{
  "head_dim": 32,
  "norm_place": "pre",
  "norm_eps": 1e-05,
  "qk_norm": false,
  "attn_scale": 0.177,
  "decay_shape": "linear"
}
Each number is 500 + 25 x the weight over its row's rms, rounded and kept within 0 to 999. Layers, rows and columns count from 0. Numbers have three digits each. The size before them is the row's rms in percent of the matrix's.

# layer 6 attention value, 96x96, rms 0.236, rows 81-95, columns 0-95
083:455499530494503507478479501492493492494517504547493524474478536500486479472493478491475511496503533508523513477476477528516486461500516515470514496494502522504485529514491539538535399509537512521494458511486509566487541512486468562496461504490509498511471493517488505518514499513483558515
101:473483495482524519506502485470483499472471507534485527476511517472527450504473455512522496529515513499502516446471467492574509478502470461515489525499471475528492467451516538506504502504506511523495539535500464490515496480540578468501504517474519465486503517492537493514512498537512499490
109:524543516482481548451498530518509516473511515474557458532477472509507534469475493521544491470486487532504493531522486497556501483508448493504518535486502474508531479493528507493495482537487499489541506484544459488478499533514511499519523493472495476463513530462489518485499461470480468479
100:492522498495497443489516481498489492465535466508448539483468503489521492488529496505480502515510498486467467521499537477430514503472527513493514490556503510499470496493463465489496558509487497543514495505525534509507489440468474501506527475485471553516456482492506510503527500552507511502
101:528482505494539507538494485476539484482532509468478477485500521514538501496479467464470503500485494493482529484499520482518501503471495508468507491553503522507543486559457466456521489499518493548481536531497468498480506511503510473500517583518465533513475478461499478490481518528535482525
096:483521501537540514504546489505510530516523489529472544455479468473499454528480509537516518489484490541493516500472550530463542532524470525543513489530441519475504508525475497489484483500519498530502503532544497515511469487487498515505511511492517473515551493505538503489511506471450468506
106:490492489494539532514467494513520466549481506508465514527501510523484456506521520532488492514505499546463509503480448524518495494525507526519499529450524498460476473480473483499499505489486486449517556505498498504559510489528532522484508541472530503535527521507519465489484445483538469500
101:485494456456520476504533528494471537501482525477535485485489458518444482511507535483521491506506527503535467491470507512500526469528514545512500530504544507511498494541499506520558503503489483468490503513509529503527479492524498528498470466440539469477494526449516508473541477482495513536
109:470474543537466472437501554498506533520470472537510485509491518481504514539501526490556476483513521522534497522506552504496478484515468497537501519520517498527484510478515485531512471511485519486536480494481510487485517510527491519511455455502468470494512500540493476505545455489524518543
112:492452477475531500466518465469501489494519486524488505494501513479520470496500464493455508556541505510541506456484504519521496492543510537516505484490509505482489520525472528524465503475517488524483518541458538541532498463552508488483553532508506516458486462520547486503496526500491494477
100:504463493475542517502500502542462428465503505529498485481452522507536486509542487524483477496457492482460511479477477487534487475513500522510499526496497502512548500470457491475515509469555528495469553507490469526535489489529540493512544503472503474524506507493501512508485509479518470472
103:480515447507505519497517445493515526472492532476478474499525477488476485454500487515474515492495478530496494531448480543556523492509476486520470521491519493523522510546511490476541471525526523540448472516524499488488498485494528475509483482449532493530486518470528547520535496511502480483
100:487483529530500473504507480477510505453542452524481507502485499487482471518488499494518500479488496503464517527503538461534502534526497501533499519532489556492496494515508507472502538520446517517538539477435491496477496445520491510530490457481516526541474466497523495465481519537515537498
100:489493483485496507487457474518506455478500420491508523499461520511522468556514467509464518502498511496503513497525474486504454511510484475466453508526496530567462488479497501502496530477502531485517534522497517512508471481548515517481496509481450496532512545478482476549513496492511501524
100:535506478550482523550507518519496512518489517463545519498538465494505508469479512500499516505493469521546475449463458498582512493476497530523488496506515496499517535517485498494469493508471474496488514509486496445494518524507541511470486535519528534485486522463508478500495500513528472449
# layer 6 attention output (transposed), 96x96, rms 0.214, rows 81-95, columns 0-95
079:489469504529468497500455532510467527482508522458518485468465558513481470510459492477499543454483526484502502522517522460441437508493478501532458546526503486501492519478475519479515512515503515476532494522482479483469484486509500453484521537518507485517482485502473537514496509478533499512
091:520500508505444532480497508503511516526498539479496496500543494513496488493518497474447504479531475520453491459480517515495473529479471495524525496480522507514516512434493486474507475493490517524501478486506498497478485461499510493464514520511535428487503539428476519542521482460505453486
103:501510494456487524514541521518505467493490522524540503491521464497512490507509509484508525505484503483472497479501479539499513519564529478520501524446500475534565473527505499493480478521486480478499476506529474508495502450435467480522486488482488560524490487496565501503538461497482490502
099:414530451503502458465519469495493500477531496496448495468494534494461486528492520506484503531443491491488478467520470499498494485443511536476479481524529495475480506474540516500525540479520479514486512481484524484528501531481529489533510509495502498533538506506459491496498514505512527469
098:500507496499481464533457510463509547546515518483508495474492485487535529536510534485500529544496493511514534525532507534512508493508541479493539504480518513543494579485485497460520498453514479497473479509452494472498510492480536463487503519467479516492526483525458507501487504506470452511
087:468505499504481482484529485486456519527497559467489507430520516492452474523496506512530487498495475491501472487498492474529503523527485512468496436469531444492467515495494484510462501506479479478497527507545533470491466499531495508542493525484520532527483526475516538488468518524534489518
100:447476470478472518524504522485488523531478508512545528474491497434575499513521492483521492488521476508474463528502510476509515487486506528513481476492480502532456491491478533492525485557497506485489516502544516487490463510542517520492513465480511444468490516491497506515462452508474489506
099:502490490473465494496552486485491515470549450515533525514492508510526480505496480482502521487502483503488461519478521466537463565530484528501471578502481519503466493511482502487483457517504492479484517481494531528486490491494500496524523446501533555500505540506512502522557482475500518498
092:486418506528479501442521469498500493463489508540486497490511494538509451534494481466487449500483497499520485518493520498490503512531474503531495502486491513463502488553507481494502476522470517478491472541481494504496472473468463447516503522500456529451481492511478474498496479514542523466
105:476509480504471503479474515469443517493490520502485502507517530541529477519512480457519490500519544518486489500493525486491484468440434502510498520506484529516519507488480539486521497432507529503489526454477493471493487538530554513524471521487512495529510514447495523504490534510475464500
085:492450509474500526510498518487496537499483544519515545512529484481524547490475462512466523485544480514468508470516497495468503488498546504509530502484485534492496480413505493498502497466479562518514508478478481496478497484481522457508509459468552487491517511514519481502467483477502456502
092:496465473483444484479453470510521550506510495491478516466483510511477528455492520482508503489533500492490485464506475537534479504526521523528533513496498513492511551495501470511478504495534494442507510508518470452490487485495484515476481438496532545471449508488484515490525482494527455468
093:512483508457478469456481502472491499480501482489454496479505512477505475502499520488456483538499486490508501512517511505459519457469485585490505500512535479534497511530537480489492508492570506489483473497482536471523444471511504454516518497500487535481485524512517453474489518508479462478
100:458463489507516493458474534492470543482534504492501543518576499508496484499538479507557481467501547503512465513463516498479499487491526504482525501489501530490474471460526534456470531493520470524501467491456519531488473493481508489465515535508493473477506516474518521509512472483500527514
087:488467469468530502509448485481541511563464465500455531489484470516520511530495501486484515514535498526489531529478532508493496518509486437484500502505499454500493490515521495489522453485515501505491501476538487503486553498526513524476496487479521533493496448432512505487530494485459509530
# layer 6 MLP up, 384x96, rms 0.301, rows 0-57, columns 0-95
101:468487491506475527521507494499553468484495449511456506471502483505484476470493503500521510510503513529507501468552541503512495481508500448535527503446497513473523514495511491532539481474475535510481485514461529526478489502483561477478462481495494489503464482477524515557499540537471527507
094:500506487530509499496454498535527444506508536513480502482491464494472458515487489514530514530504522512514505505525543504481507492436469500501539519494514501507541488547539462545469491487532524508490450491537464485506450492535471442472458503506486512506483496521510523485498494470505506480
108:482481546474509488487481496467522514489483478505506484551459480480459495538538506557491465506537489506477493514499507563487473541553471517533532491475498472537468528475515490501506520501454486448466492512493511496496512491508461514499516523497515512506536474477464504528506498452495526514
095:443546540556483494506545532495524503500562522537499513484465513480509522530540496504485473507481486512485499481496502497551483490489524503529520538476502509454483496494516460519467508498544483525502481520535509530482453517520522471482497496488498501465511495478521510503489525505455536451
098:497504493492541494462473509510475532499461516503507483513456494493503460498539507502506522524510533507510455511481457513521443515536504500528497473501460500467514541529477491529538475552475545481477523523519438511544473481504500518487501510520484526509522509505474472491500534517467496550
114:508457494498497494525493507530461440488511504484516492504516549492472506538520516553480507499495475451526448532529521556506522509530489458498501483498506489536508505479472482476499504490504537502472515488477523519539532485480492522474484538458517545483498481514439496477477466462496504503
095:427505503491537538523518456478530518473478478465486521510495457520517480502514515520500501512471469503543534515465473537495508436496519524502475477497485506499483526495476508471486538492487540519502530451495507539486471502516472511515515499530473521533534476492441469488479480514513499504
104:522510525491489508517558485538453538465512483509475513497488474442543500487499528499444500466516510478460527487461470499511487519544487487510494539472465509508506515476541488529498478477496504518494484475530437481493484513493513505487486538470531501507543495520516502532491476480517544530
113:483529506523468476483524474511460521505514460516485511483483513526501499513494508508492455522491508458495553487490510471490521448501506465508519533542516520473526486461489478472484511482523526479499539494479484513491516487459500528495486479533498460508522599515491476468548505479465506501
101:497500503539528522465491533483488519505508536498509511494505499519499525551502496470533470487483489494474439503494572485505536474507484528468514497503523506473541491504478508524485488465494566486493497529458542503476520465507444528477490502512495537545529514535498470509488519465517498519
091:505504496498494516518522530516487549509490497469533505532448477453488543457532493506498524512533526538541475530488542512518505488493517469502457522480502488495500521540516514508494499479488507530471529505552506487472493482542470485449503512511496522500460508529530468484459484468441500514
099:505504486508491479526470449541526530481503482493472501496493475488498497518518440480516478508476502526507483481483492482528520527484489517478513552515516488531474496451524474504517505553482479498488531465521434460533485484531536524489510514449529538501530516489509448502489489526501545496
094:494515527543540525533492517502510481488511544487499496500512552492563474474468547502486455515480527458539503487504548490489518488530483540496478477493552482506512484525526487509509498501464462507491511541524503472496465495485522498471505541498459503505459516507526502465455482468518504514
101:490504509515489513499504536482516483498466566552510523472509479468492476507502506474522457493556510459460514516512517521461509517509512467533470492477448489497499525504455524499502506483481538482468504506511507526499495512482459449496468479475516486499486517486507471469450498511572511512
100:483487482548489466496545516502509493471484461513487486482485451478484463509495506455554527518547521524488562525510498496521496458506513505476457497450507472474497535450503498484499468500512510478517511521492478533493501492465494515510443463467492498514528548510501499541524492495502474496
082:505495483483484467486461471477506482475529467543501493507513425497483472520522514472501460498456549517468535504523460483515463481486474517482485492515441477506499479493510486503530522480513511493475516509488531539480466493506535508473532469499517511499483552475519494467474521544477529518
104:498511508480516512512487491481471499514467543575527535491480478544505490520506451501511485506507483448477518503522528507505491446490494504486504493492512500502513528477480457488511522472517469497488520528499500504481485513504521505522508541513418549507471508513485555500482534479515483436
089:513495553530504517509515511522513500476533494507512491491459519439483492478506537528452478493529506485485519478504473488501462465501543483542461531501456477501495470501529543515540495468544542496487516499495466464503496518521493466479534524494491491481559492518515522480472478475473470518
098:507488556541510514473491480519479538490492479530489485471509488497509531543512518481481488516509524498470556531494497517513446523558483508472536518508532546499493473518542489534468512519485520521469502460449481502516489504512510517452471503491504496451486495467507464502459500467496516490
100:489490511502491542481475496509534484549481467528577536501458462498494513505553476524503476470510527491461488507515486540496538491497538487457483544453529495501511535504491483514529516527541530489499518519505443464505511502519527456489488493478509520489478480513503485496482486516498502533
102:504523527521530497475474519465514512535487519530512503487485491497473497492502487536530534485483478477501494493497549457473521539521516449502503484510475521475535487489481545450501530559511527486526541482494461476506476536485495503508498487516537479474563549478491501525519520482489511458
121:473495487477524521519499524532526551459479490512476504474459506479539463454490500484518481530490496479493487500471538520497481544502461468501496503480534535481530537514490479546499498516519505497487468515463483475523458513552517507517489469551504554541516475474493468507511485472518517492
100:450514514512515502496509508532540519531492500525501483487475458522500492497554506472505499538497471519516456469472495454553468468519452470510502521502489503513528493480489524542488505472456477488494480484525486502488480518493492520531499545490482496507530550579473480533482497498487507531
099:543464523429531510512524535476483556473496482473489492510491508486443517489514493509467475496476496485496502461532523482520496484502475518485455487536507499475540500485487506475479533487496506471508529527467451505463503498549478497479495490475514525485489491472494475486512544541550490474
089:543454524447492495495526490477497509455550501471489458492466492456550485495509506499465487473489513501534470565489475570500512513473517498477519507479508524490499484468498517487520509506555491492490494522497469455507501502534474493539509492487481493496492487486502541519488464447507501497
106:499489476500477520475513520476474500518510480466509553555477505479495470461499517527492488526474516503527487507432449541483510507477480506517531517493509436500507497496465502517478531469469487528530508485511508506501453503496441481493512511507510493530515534558490532495500471464538482508
097:516515512495512494523498541525515487462474479472493563537496509485488449469523507514481492517530481509509477495446482508521540518506500489533514516508531496521445501484504491505459524457515467492480531455471502528507499519483474496479490440506510507541569490519476523492492491499454492528
098:483512540474495488526544476496514500476490540491521511489499510485514464518496518462512465544477537507484521514483515484512482482450486492488543551478472548535480449499515537497508525491503512496526493515521537490506459501482444528482500440491554492492484511530511475507516544518526491501
094:470482506501515502516504505514516560499552555501493472474457472470474516475507503496532492517456489489466519472533481486505530455492476568509464476505508503474493480519503510482514508497503515487506544470552479515537501480495494514491484449517479462522517501487458542471498494462485478478
090:519494503511519501493515510466465496472517499503450539502488487506491484473505477435515453489468473521496524515501491501510512509529468443514498532461503538476477509536538519506469479503518489491536512503477541492552510437461505500515502534470519471503491490559535504475483515481504519532
102:497514528504490463505494500492509505502523506493473481503464509495480448512506510495508504502499489538517530470510513490531525516490528509481505499468539517544495472483505490561481495474497518491494511489451495487485472516505522449506525509475482543541513501429505557463534537551449465531
104:510473515459519480520463448534516527468549480473496536482436495507475511484523560523504466510476517473528491501523509467532491541465496522499501487505510469490509536522471485508484512531500550476511516489527489522529508503483501486486482545503507475524485490552467495515502500460469507468
095:569477513528504475521514524531493534501536475519450479483504522505485459494464523493525501456498472528508540477501540491480513469495469503528457532510485470502508511509491460512492489492495486445511491529489483518486487474511508452507510489525466502457486529508536467489474561468521500512
094:533490521549470558474505500498494468498539494513481471494539489476469485484477550509459490494464511502467530452484520492458482473483481486527517507472527496490485469505548492546511492538501518497497519504506470469501513485487523483468539528456527507522490491449532481468505508477492471532
101:468491525484518492508464490485496489491487513507505485504480491481502476530545515532557489549490518475509532488564533480501474475485505496469491544507490500466527454501532521524530522480456489513504531482479468497512511461489540491495579454493503502508505493510473514494529478461531469498
101:497483499503484494526464491537472498435487513512507500513488468528532459518522517540473497479469540465478486489487511546535476536491493504504500503510503468544502491516483499506514504509509463497462496489471458479518536530503526536505542473434468530473556490462511517533498476520506507511
100:497453517509471475478503461490441478491500534509497489472525488472497550493483488503505505492512482541516472473513521522489524496499485433454494525486507513492491499480556480506482492530509491544477504510500467512478516500504521524503530526483478500561529514509458544458523509524538550484
107:544496520520524521537465496510501498472474514480455502504522490523487454466523516551474485502529449515469497473491495451543549503474510494553506503477537462483481507522490515518511539523476494499498496510526496499494482493462492500478503498508511456475520535447518490431494479512522501497
106:458511550517509489488459507493498491520490503521499552465527472510506540462519539506531538536459571525485504471490490472521478476552517519498480516524469499492518454522529499539524524478478485478479495542533485536509511478505519494458499517496469522504493521479491505467491514504483506531
103:502497496503508512484520480490468522519498496490492508503498508544506498495461544418476442527513492498500527478499501487508508542495517459500469485505591492525498510496487490487507487511497514492490487496475561478527508495503475483528489468509478504506495496536505458545442537463466486523
107:491468493469490546491519533556492493504527493495519506479488475524494513487475498500443537482486498524455474479490495535484470511463515503477518516480491472456481573494486487506495495551470513515510476447498463548528525498519492487504484490480505508530517523495503495539468528555481529496
093:486516462477473499553465522465489463498498539523501520487494493520480474476517449481473527496503491515484516476553464555501501485503512499483486531508522531510499554521487486516515546481491500503476512493490461501514492454474498479521498521493506537498589512523451510506514492477534499506
105:457532491527522512520510495469493520504464519493527528529514543533517492491466503483499485521460465510500466510494509521492461526537483509488517491528541471508492473475507495473548485446492467482480461484507512495501486533518482530468510496454501563493461535497544490514540545491509520474
087:514499468479496514464448492463473510493493530508492478502506527484473474514544489511554560496498498490476503493472538506497515498484497504537487495514519459514500534504482497475493469502534506481527475520512516515440453532470463536510513491532465548489507510460471504505496523460458453507
093:481504488500514523491499525515499512520475536573520521484462476499488495517499506467505504534483528506451481549523498478478460508506495474515480496496456478492495476477496548488520527538511522476478496490491506499512458539502515505451497496521524469482442510462483546486489491554518553473
102:517522503519495521485485484479554481505500532498487477525488483508481517478471463545508488517527499482517488533458504505508534500504533490497528557467516565515475485477482457517494507496467547512519474477511498477494481495528450482499480459533505485522515472455551471494534491472533486532
100:498491537544433496501441494518524507500508465508477497483531533496507466518485535521517541516507501510505519489519447455504460493499510473469456523504519503555460488485500511524504498456484477528465487493500512479470495486480471507522518501495469512506477542562512479513506515503521546495
094:465480543499504491474481517488503508500519483496528468490511481475497491492515468545493501554565468416483512502531471536465533528478508473539494482515471499512486505478471510470540518490471500467469484508498509517488507518488496528510504493522481512544513540450496490483556477523491500501
097:495459509504511537495490489514551518501476483557538509519475507499487509520461489497501465490478524515467531526474484529504480495481511487501451496469455531513517470504502520508543488529504503475533514483508454487521546508475468485512507476488481544532543481487475523478481576523487523525
098:516494523526469498465516529491508441501464476539492522553510504531470466498516467468505509499490488455534535462484511516495471504491470518461533528488515515522508522489466457493495487516502542530537505480477516483557445522466501509490493496548531499490478500514483515476482518498476535477
092:555497490483516478508522544497470482493495508475479506497460474494552507474439486522455466497450539520479483510517516519503537520477479501516497476553507467501508488481508509459557478526499487454480503513496505519521502523530483489471465554540490527486497502508470485499508521497542485513
103:535508479507534508508529548465457474505515487452502492460489513482479547489493453522439459513487506460454498494492516453530499500490502516472520487485544532505495508515500521468520519474506487496508471498506493538535509530509512441472448482518497532503487529523495479511492508520482490539
096:497497544498454516507479526507439513502509495554482517533507517521463509497512469461528537517528520472473540499489510521508503493534509491512507530503513519546484467451538493441490495522473501503492490526534516510499498530517449561476475496459511493505516496539515505517467480503469519517
104:495519459512505497477525501525482516484500488521474475523437478518483472507530484535512528522561503535497507509524481510517472531500498498499462480509540509451510499540490542503511531482474480526505473504468473480464510491469481461482528503468488468517495528468483458495534520516450520550
109:472504500504490538479477527496518507527487521518491530502520487522511527481504478521471527485503502492452527502462542460527478493538532480477517482491535467516483491456474467541488531532527509536500519470501483494539449450509454511477502482516521518532500523499492475447515517528472517547
103:541480492528496482447501474532533435500534564439487511510453498515505475520494472498527522532535471484500484475501516499520535526490490499470522529473527500462506519503520484527538502494482512495522507509512513507536493454503474484494482526511493518492460541461515527499536512526494485466
106:495487480506493497537581510481478470484469507530497507482494515545529515505521493534484505481470507482519499469507513518518510496466493483524487503471459494501489532460513490421500523511506511481532546498499518467489529522525491489471531456459563490511531502505515479511475492499525530457
097:481448512510474531470497504466517472508480480521441510480500520480528470480482502504472490518489531474510482465540475510518517489451518539512481473481496509514523570456478488530509534476507504506525468504544518507464487488518448548511505511530468531473474541500489511524513501479502498496
# layer 6 MLP down (transposed), 384x96, rms 0.29, rows 0-56, columns 0-95
101:483502490496522493530511505507522534488492483482520498495480474486512501462491501472495477482533470479547549532542466505451481454511525533494518535542522534520516480529473483436486499533478487513518500496513482512497555493516527469505489497505485452450520523462526485462466512518531489508
087:489563508566520485483543500517503536510508512510474528533511502505519518489527465495492497492533482501494475492519478505530495474470500478527494485522481492507468521525457504472545474527512506535525551507490525495528526523492496471516503491498484463512472475512442482450484535456530462532
110:527509483483546455491537528489499553521512512510476504481481501501448472523545488480503478518512490524485464502506528525508492498504491517552500533489506488495513501519483478475485483461471478509531532486492540528509457475464518467489466463479566490514532484479507518563485504512535492476
093:472536491476516513551524478486498553516550504513473511531497510514497517571501494471504510467485533518493548497522483472492459536535524485506497459508523522497573494510516492511524518536461472527481537479497483513519469519494483499470501503532464528523494497481490506471497500507531517467
087:508502514507514544518540435508546491517529512515472514548491553517506532509508534501480507439499514520512544508504505481488541485506529520502514481509521499508521465525555525519526497478519517498528506513532549515509526501520507487552490545527538505532491514479501492485521478498547521514
106:526504529504497464458530486469470494542497454505475516500472464498521501475482520473527488492485473502460500445458472449478453523486526505489509494533546511487494501533504468492506493504495481504548515516519515460488535527474504515528555510504535483502511498493550461484499494508518496453
087:588487489507497481509479507549490536527491497494528507510515533522521498494526507549471505485495490489487481508506536440521489543511501498486511484487484511508535459500512484505532532511543484472527520524505473479487510518453493462503531455492486503540467510523531562523515514520470509517
103:503534501500515484484477473519502508496459484469501564530490505496505496468489509487495550506543530495458530526460498511522520474521529513516510454476523482493488506506440518507484481523523466492511526477453529454495521457448479502480526501534496515512500515510470519503474547523533535472
122:464445516512519491514569522477470504541470526520506458496474504534513483512519482467497513541474512501500510500529491524528553458464496494459480504495551500521535491508499548416533533499488541492524536471507509507491506510500512496486517491498495513497514513477502496520471480488503512479
100:522523535419565536527496512531502478505465466505522509531485529465517516492514547532488528506518472548511489523509516459541493494488516500474496484437475487474501489521508508518473498517542495485464513486496530519519527477541516536503490504481493469493494472488479526492523508491524482481
092:454488517492507533473513512497452564509547467459518488497483507498482468505496581463530485492500528528521512485459505465499532549456493525497481521527523487489528524496530508514528501514491489503518503486520501500472507492478511492508465505487503505485532518495512446505506550527540529520
104:501525498505479489513504483492451499517521511528497504503489496525486539477471516538489518477473484548514468536449510468523510531471513509533497504492506495465508511491528484521462506471474468479488516468516503568491463525491502472464492508523456445496532537525541445500467482522488472507
087:485497474480457525515506485506481492497488491523501502481496458551464512532489472484544543484488452490494515429499479496466456520501544457500525523503500486486498491511482474522462510484475513467509529478503485515523522501483519483481523523506548515537549504493486505531496448497464480546
105:480466485507497501522447424502534546508479484502529528481477512512564474472470527489495527457486508538507534530449503456491504495485505512456524497532518469456504508540530505538502463518499489487482481495490511481551529471495474493498521482505506528528490529485489499482486510494500495514
094:536517467522529504508503475485502532531499468488465528524477477462530524492490514505481518457485511539522520496478496501510537466494501486470555551539517442506491504514462506508491538480467493511515515480528515511456525498469500523465502513510531489518535502494510537462442459520519478492
079:512506518540503525526536504510516517495494506492495497526490489520485509484474441496487550479548475506510502461454502449492534514495530458549525557479519521531444494516497504518451516516499441522527508493507517519496509499481505493473471500477529510491511450496484465542492508481485477477
108:529506467508466468512504475484518440493466487458489526498507491526538541490524493511533501453503521517496567463521504452511512521577458497518519500473490443470497534534480520491510490488510492533497528509486515480522507533517527472483524492532503487495485494475497492471496501501527522499
098:499531473523467501515450506513499498512451537488480453503537496533500502473518509565481484478527547510529488528470507515483506505486425516516509462479556497476549489527504505514502513481495513489566486484529497496510502505508514520511517492485494547485513521526461484516488482539494508523
096:501487435482529491463467499493515490488512484493493494536484475527500542501479462524486491505524450495509447510482477500502517471487477531519510545472517471480487470499473484454507491521501508464534493500506490522515488529523540474463559478440490487518527511476497535500488516516487523555
095:476503504487470455511513509505520470503465516517482484489463510499487521502458494500471524461501504509538511475502511508505522477527476510478487492535515516453489509506507497501441464472484540488462482524522500525538509522503496490532466489436546471567514546459478494493512474461463485494
094:471468525506497503519513474508529480516513500527495489521452447525528492464534505495494506481484527521481462497464499487486516521515474500517484472539469511524540498495498504452493542497506533529482511480465476536493481500513521522568582524508500482509449510532531511512482525487526483498
127:519514519498521551494499535502488506431482567534498471470495486485505523496499465482506505527492476476511475462490499512560508541444513541509510519518509527513515519533481481525468520513505499476494497538522484515463526516519525507488498492483430484530519494515507505539529513498457481498
097:501508504421499524481494494502491521504518486494518492501542479525509479510504468517499498511518505488501501521542486519527479534483581491524501512503511490445493524488542534497471515501534465490506496521515478505507497481503492516503530483487471523526583488502531521565529508522455487469
112:479462498476525471513487506512494476470498502506491512528479463521465572507481470496462520519530485538483474475490459495539508519486528497466503541479451512481507527473491466504468496477527491476484496543497505502536471506450509483481496518560465522537485486473508549533493518507485494500
086:470530486570508527530508456519481497522463560507505488487537573531506482537496484479510499481517460527504472484489523467517508514467463499486527532488471549515528512514537498523500514514504502480499483529511522473508521512494502516490475522518486483511466514483534484476512568489499493479
117:490509510532512511469544534489497479514531463500489488492477503512470543485507489472538503490487515505535527463490488515455478484495525527532461554526511520494497491439490470479510469500554548502504468513505497520520476527538509498500497474499504529493479469478537568470532481523486521477
102:466477483553503509482531488545522535534486497494498501473468503486507491438523480508511494489519543517481479525516461520508503513478474474489499516518521509536484496451474513509489500434498558484485485526481527515505498506482458497505518496526508512480527487490503556461509514569509508457
105:506535496503548513526469460495492519498508484490476503536512543496486555520444505520478537534507465473522455508507469509498491467494505499454477510478505496493480522512511516465489498481541524472505481501494530540515535463509520496476503529538490510488493517505536474573454482537483486518
090:490540507499500496485501517535557503494491514562517504553533536475466554524501515487457481492507490516502484537433523494519508499491532499518553519509528508496478443532533510487531489503489496535486525510509518509508493524481526488480516503491454492468513515466530523452500527486522500500
092:476528497545459505485512529528517540472524541521457452500505486520459486521488518519522487466509520500500503537492512468524504473467499496537497458527477520497527474491467500467491536514487537484507541472536509462532512504472495445491476472512497489457491513478498515448500491521548505513
103:513499505509528504516458459466497443493537486555474496478469548517472512505465497477543493476545477496477503511496526466505494499531513479501491511521501480488531516497539520502489508511515523524490531533502437519493502526484522473514482470490490547503561480451507530492490479513534476466
090:507538510511505552507531506506518454503493493506511483557480573498507487508496502539464549501510498513520516518496492474522482450495475480474505487521498473478478470486532520504482488508495508492465464507498518560480501503499514503546488488497506462537441509540521450484473528497483474531
100:479498518523509489489507528465503460497513522526473536513517482496494502499474496441510554479529513520493473498469487481474506474480468512531530485535511490530509537522493564486482511502540476513492438468486518494487504454492515494541522524507521529525531496466497515479437495525540480514
103:470497481460523491515416471506483502521519512488521481535474519506534468476495515494472488451549496523509484496493450504512488528529478501519530508506520485488576498480531513481501486517556477491473519484502492493490504485531452445521485511485516479497499518509480484519510497509483475445
099:494520503502559527506524514519501492502459482501519564510516570503488474490508472476521523500516513496517520519501541508512469457515508460477516483517552490474511538471477492512459483509512492485493489519511527492496478475498538509566477487503526479480500452510543498483519508489503438529
100:516500488437492537501538527486488489516482493538482489520511532531469539486529481500480501514526510486512553544491521489494521510502516464484492483507550456537487521508499529477487521527494498471494482521498521475433529505424537517524513514484500460509495482523494509530480543496485515477
112:513519461460500479483504495511490490482445503536487461475487550486511521476516461499486483532505492497511469529507482481520481493491453510477484500493503499507490494478520520538535490522499500519560505525498497508471534487537493507499510474466499550507531508486544475561465505471538568533
079:526525484478508426484500491537510473521514481510528514532511482513534510532466493447506518489537527495555508510472497515461462491525509519509500505493523499473503503490506474490515469522542432500474499534541552465506494457530503494507515537519499515495525488514473508528547497505494482474
088:536478465504508524484518534499497547477527501488500450521466513498516453531481486497454475506499464485484512495497498521488494530446501500487516495476540487520481553473436515463521483509514521515548515460452492459502483519503499495515512514470507478498533469539504514507514471539501527467
103:487516512472496473521499474525497477501475515462490505486449485513504455522467525506492480467500511526449518541507478462479478501524512524493494492503514547463525477494491474531517436491521525535532517503467550539501476492504506466467506541542514530532492512491546485488532526510488535513
094:485520518526525532522490442517487495482527473482486504487501461515495506552486479535479511507508472465490509463515527473503530516474543509476515507485536503538555499491452527541482508509461495510491523515502500513492410514509488503468473495458466500484525497468489536518517473523511500481
096:479493518506565510512503463457537522535491489523494494531482487506503490527533514528492540484528437516509495508455461538528531500493524492452516488489515526495522543490516526532504487496484476480488519481522528542485497517511503510486425515500492533505510481506515482454493512524480476545
111:464501497517486509479517496461496504530514474496476503531528532491479482487505489500489479477499496483529471482496493502432496493551540520475487513504550503544492483522530458463534486494468500478475477439560526517481520545516495511523520471500530521489499520477557483507516529489468476520
094:524484490508475536547498484494509494477502503536498496510553525520523523474500448526508508498487478526473493541461487498479492507468525459480499507512484514477488521422509526513523500492481519463506482499461486486503489499446529485511487504527493552455500481560532460512494542520505497469
097:536466476535485492514516515525514534514563469505505530529521520496475449509506481533489528482500464502457501515515477510462495515504508551490527428541500514480484490534466483483470513493516502481486510493497467490539485484535505529530497486524526464530510537547504521519486480508463487519
106:499506516472492500530549508465495494524533523505474470483496536498498510525477544490509470489472498508505508490496519488497569483514495485500501462550520509530474552495514491492511502434472500475487482511510468522452539513505524518508430562506526507489511490494511476459490475482511463485
086:499506456485537516480507481484535557511502493486521544519496488505532506505507470486529491480475485533502479498455509536517488495558529507528522466501507480469491468525503518488517479563491515469478517528560481529550500508561521518495511468505514441502468512503495499468479507496488490511
112:467497497492479471538527491494458504504544487522496443481494520467467489475470497484510479481503509495524510500539517515508500490488487406485498461527517515488496520515504508507522507496500566524546521493500509528487488449527506470479518466515544488472526485505504529465548475483502493530
093:487496515469512501499521466473461483490471522505489495512481531494465487485517488525486556452566527515522487519476493484482474546508512500524495481526539522462488516493473498532482500505525515481474504515484512506562467479512513475527458486481444501517471515460457475482476472509457490476
097:448500517483482501516545475495505537527509492490534470488542469517481499519494503516506542505525477513446481515527498446493449494492485477511450511546495461494501533536533470468540452466511483505463488482485488470517488516475506500494546502491492504535491463523471502492486473526509468493
094:536507480509500516548509567490544492501496551491492459477502499459483519496518542486504534496500484494533461485508502515500511532497509492485468484487500524455485454498505496512564547524482532499495504472522470501474490522519515489527527490492515543521481521520516490460474488471504442457
097:497523498485495464491498467498546517500509464486480513502452506525532519470515503523489501480481474555546482546518519516491514514510460534495513481511513491525491553532468468460475507538517483509480481509502494494442531517460485493523518428529549463500511531492522495489492473501500506485
102:502483545510443481484479489529555504478519506505491503505536515498466523522483488498516489462538545545463507493493427492497530521484469482465495494455529506473484485466511512503521518474519505501499500498507471518525460494493490502507474491474493526450506461450495499477521530554498506528
091:530500513468455477524465491505477498499508529476480524502497507475484522473497513499532501442474519484510481520460460446511506506499533531466508481554451460460501479522504446528481498470486517545493494521495525532469513472522486504523465523503515492517452507498521527467501498465529513483
100:526497533490511509480491516495531449458579502484467521495512539487505477472512491474479516498515502472496529526545515499519504474474486486527505498538490486505468499555516519478495494463513530508474511536522519490484538447504518531505546527505538458507529505474531517487524454473502475486
107:495456518511448481491490527529476487464499492531514528532509472482544511516498515498504520520503535447478477523545522470468458533492513492451487446482509504535455498496482525514498512478498515465486506478501454535508489495440506494482462472498509495479485502503554525516484535531506509503
107:521518466444539480483465506507493494496489542511500490527438456490457487504479530470492506515521513484509531547545499509474515520517477464528460488508455492487511510498528499480485522523481490437490507488527519452479541507483505516511497527533515484511493508498516487466435498491536495501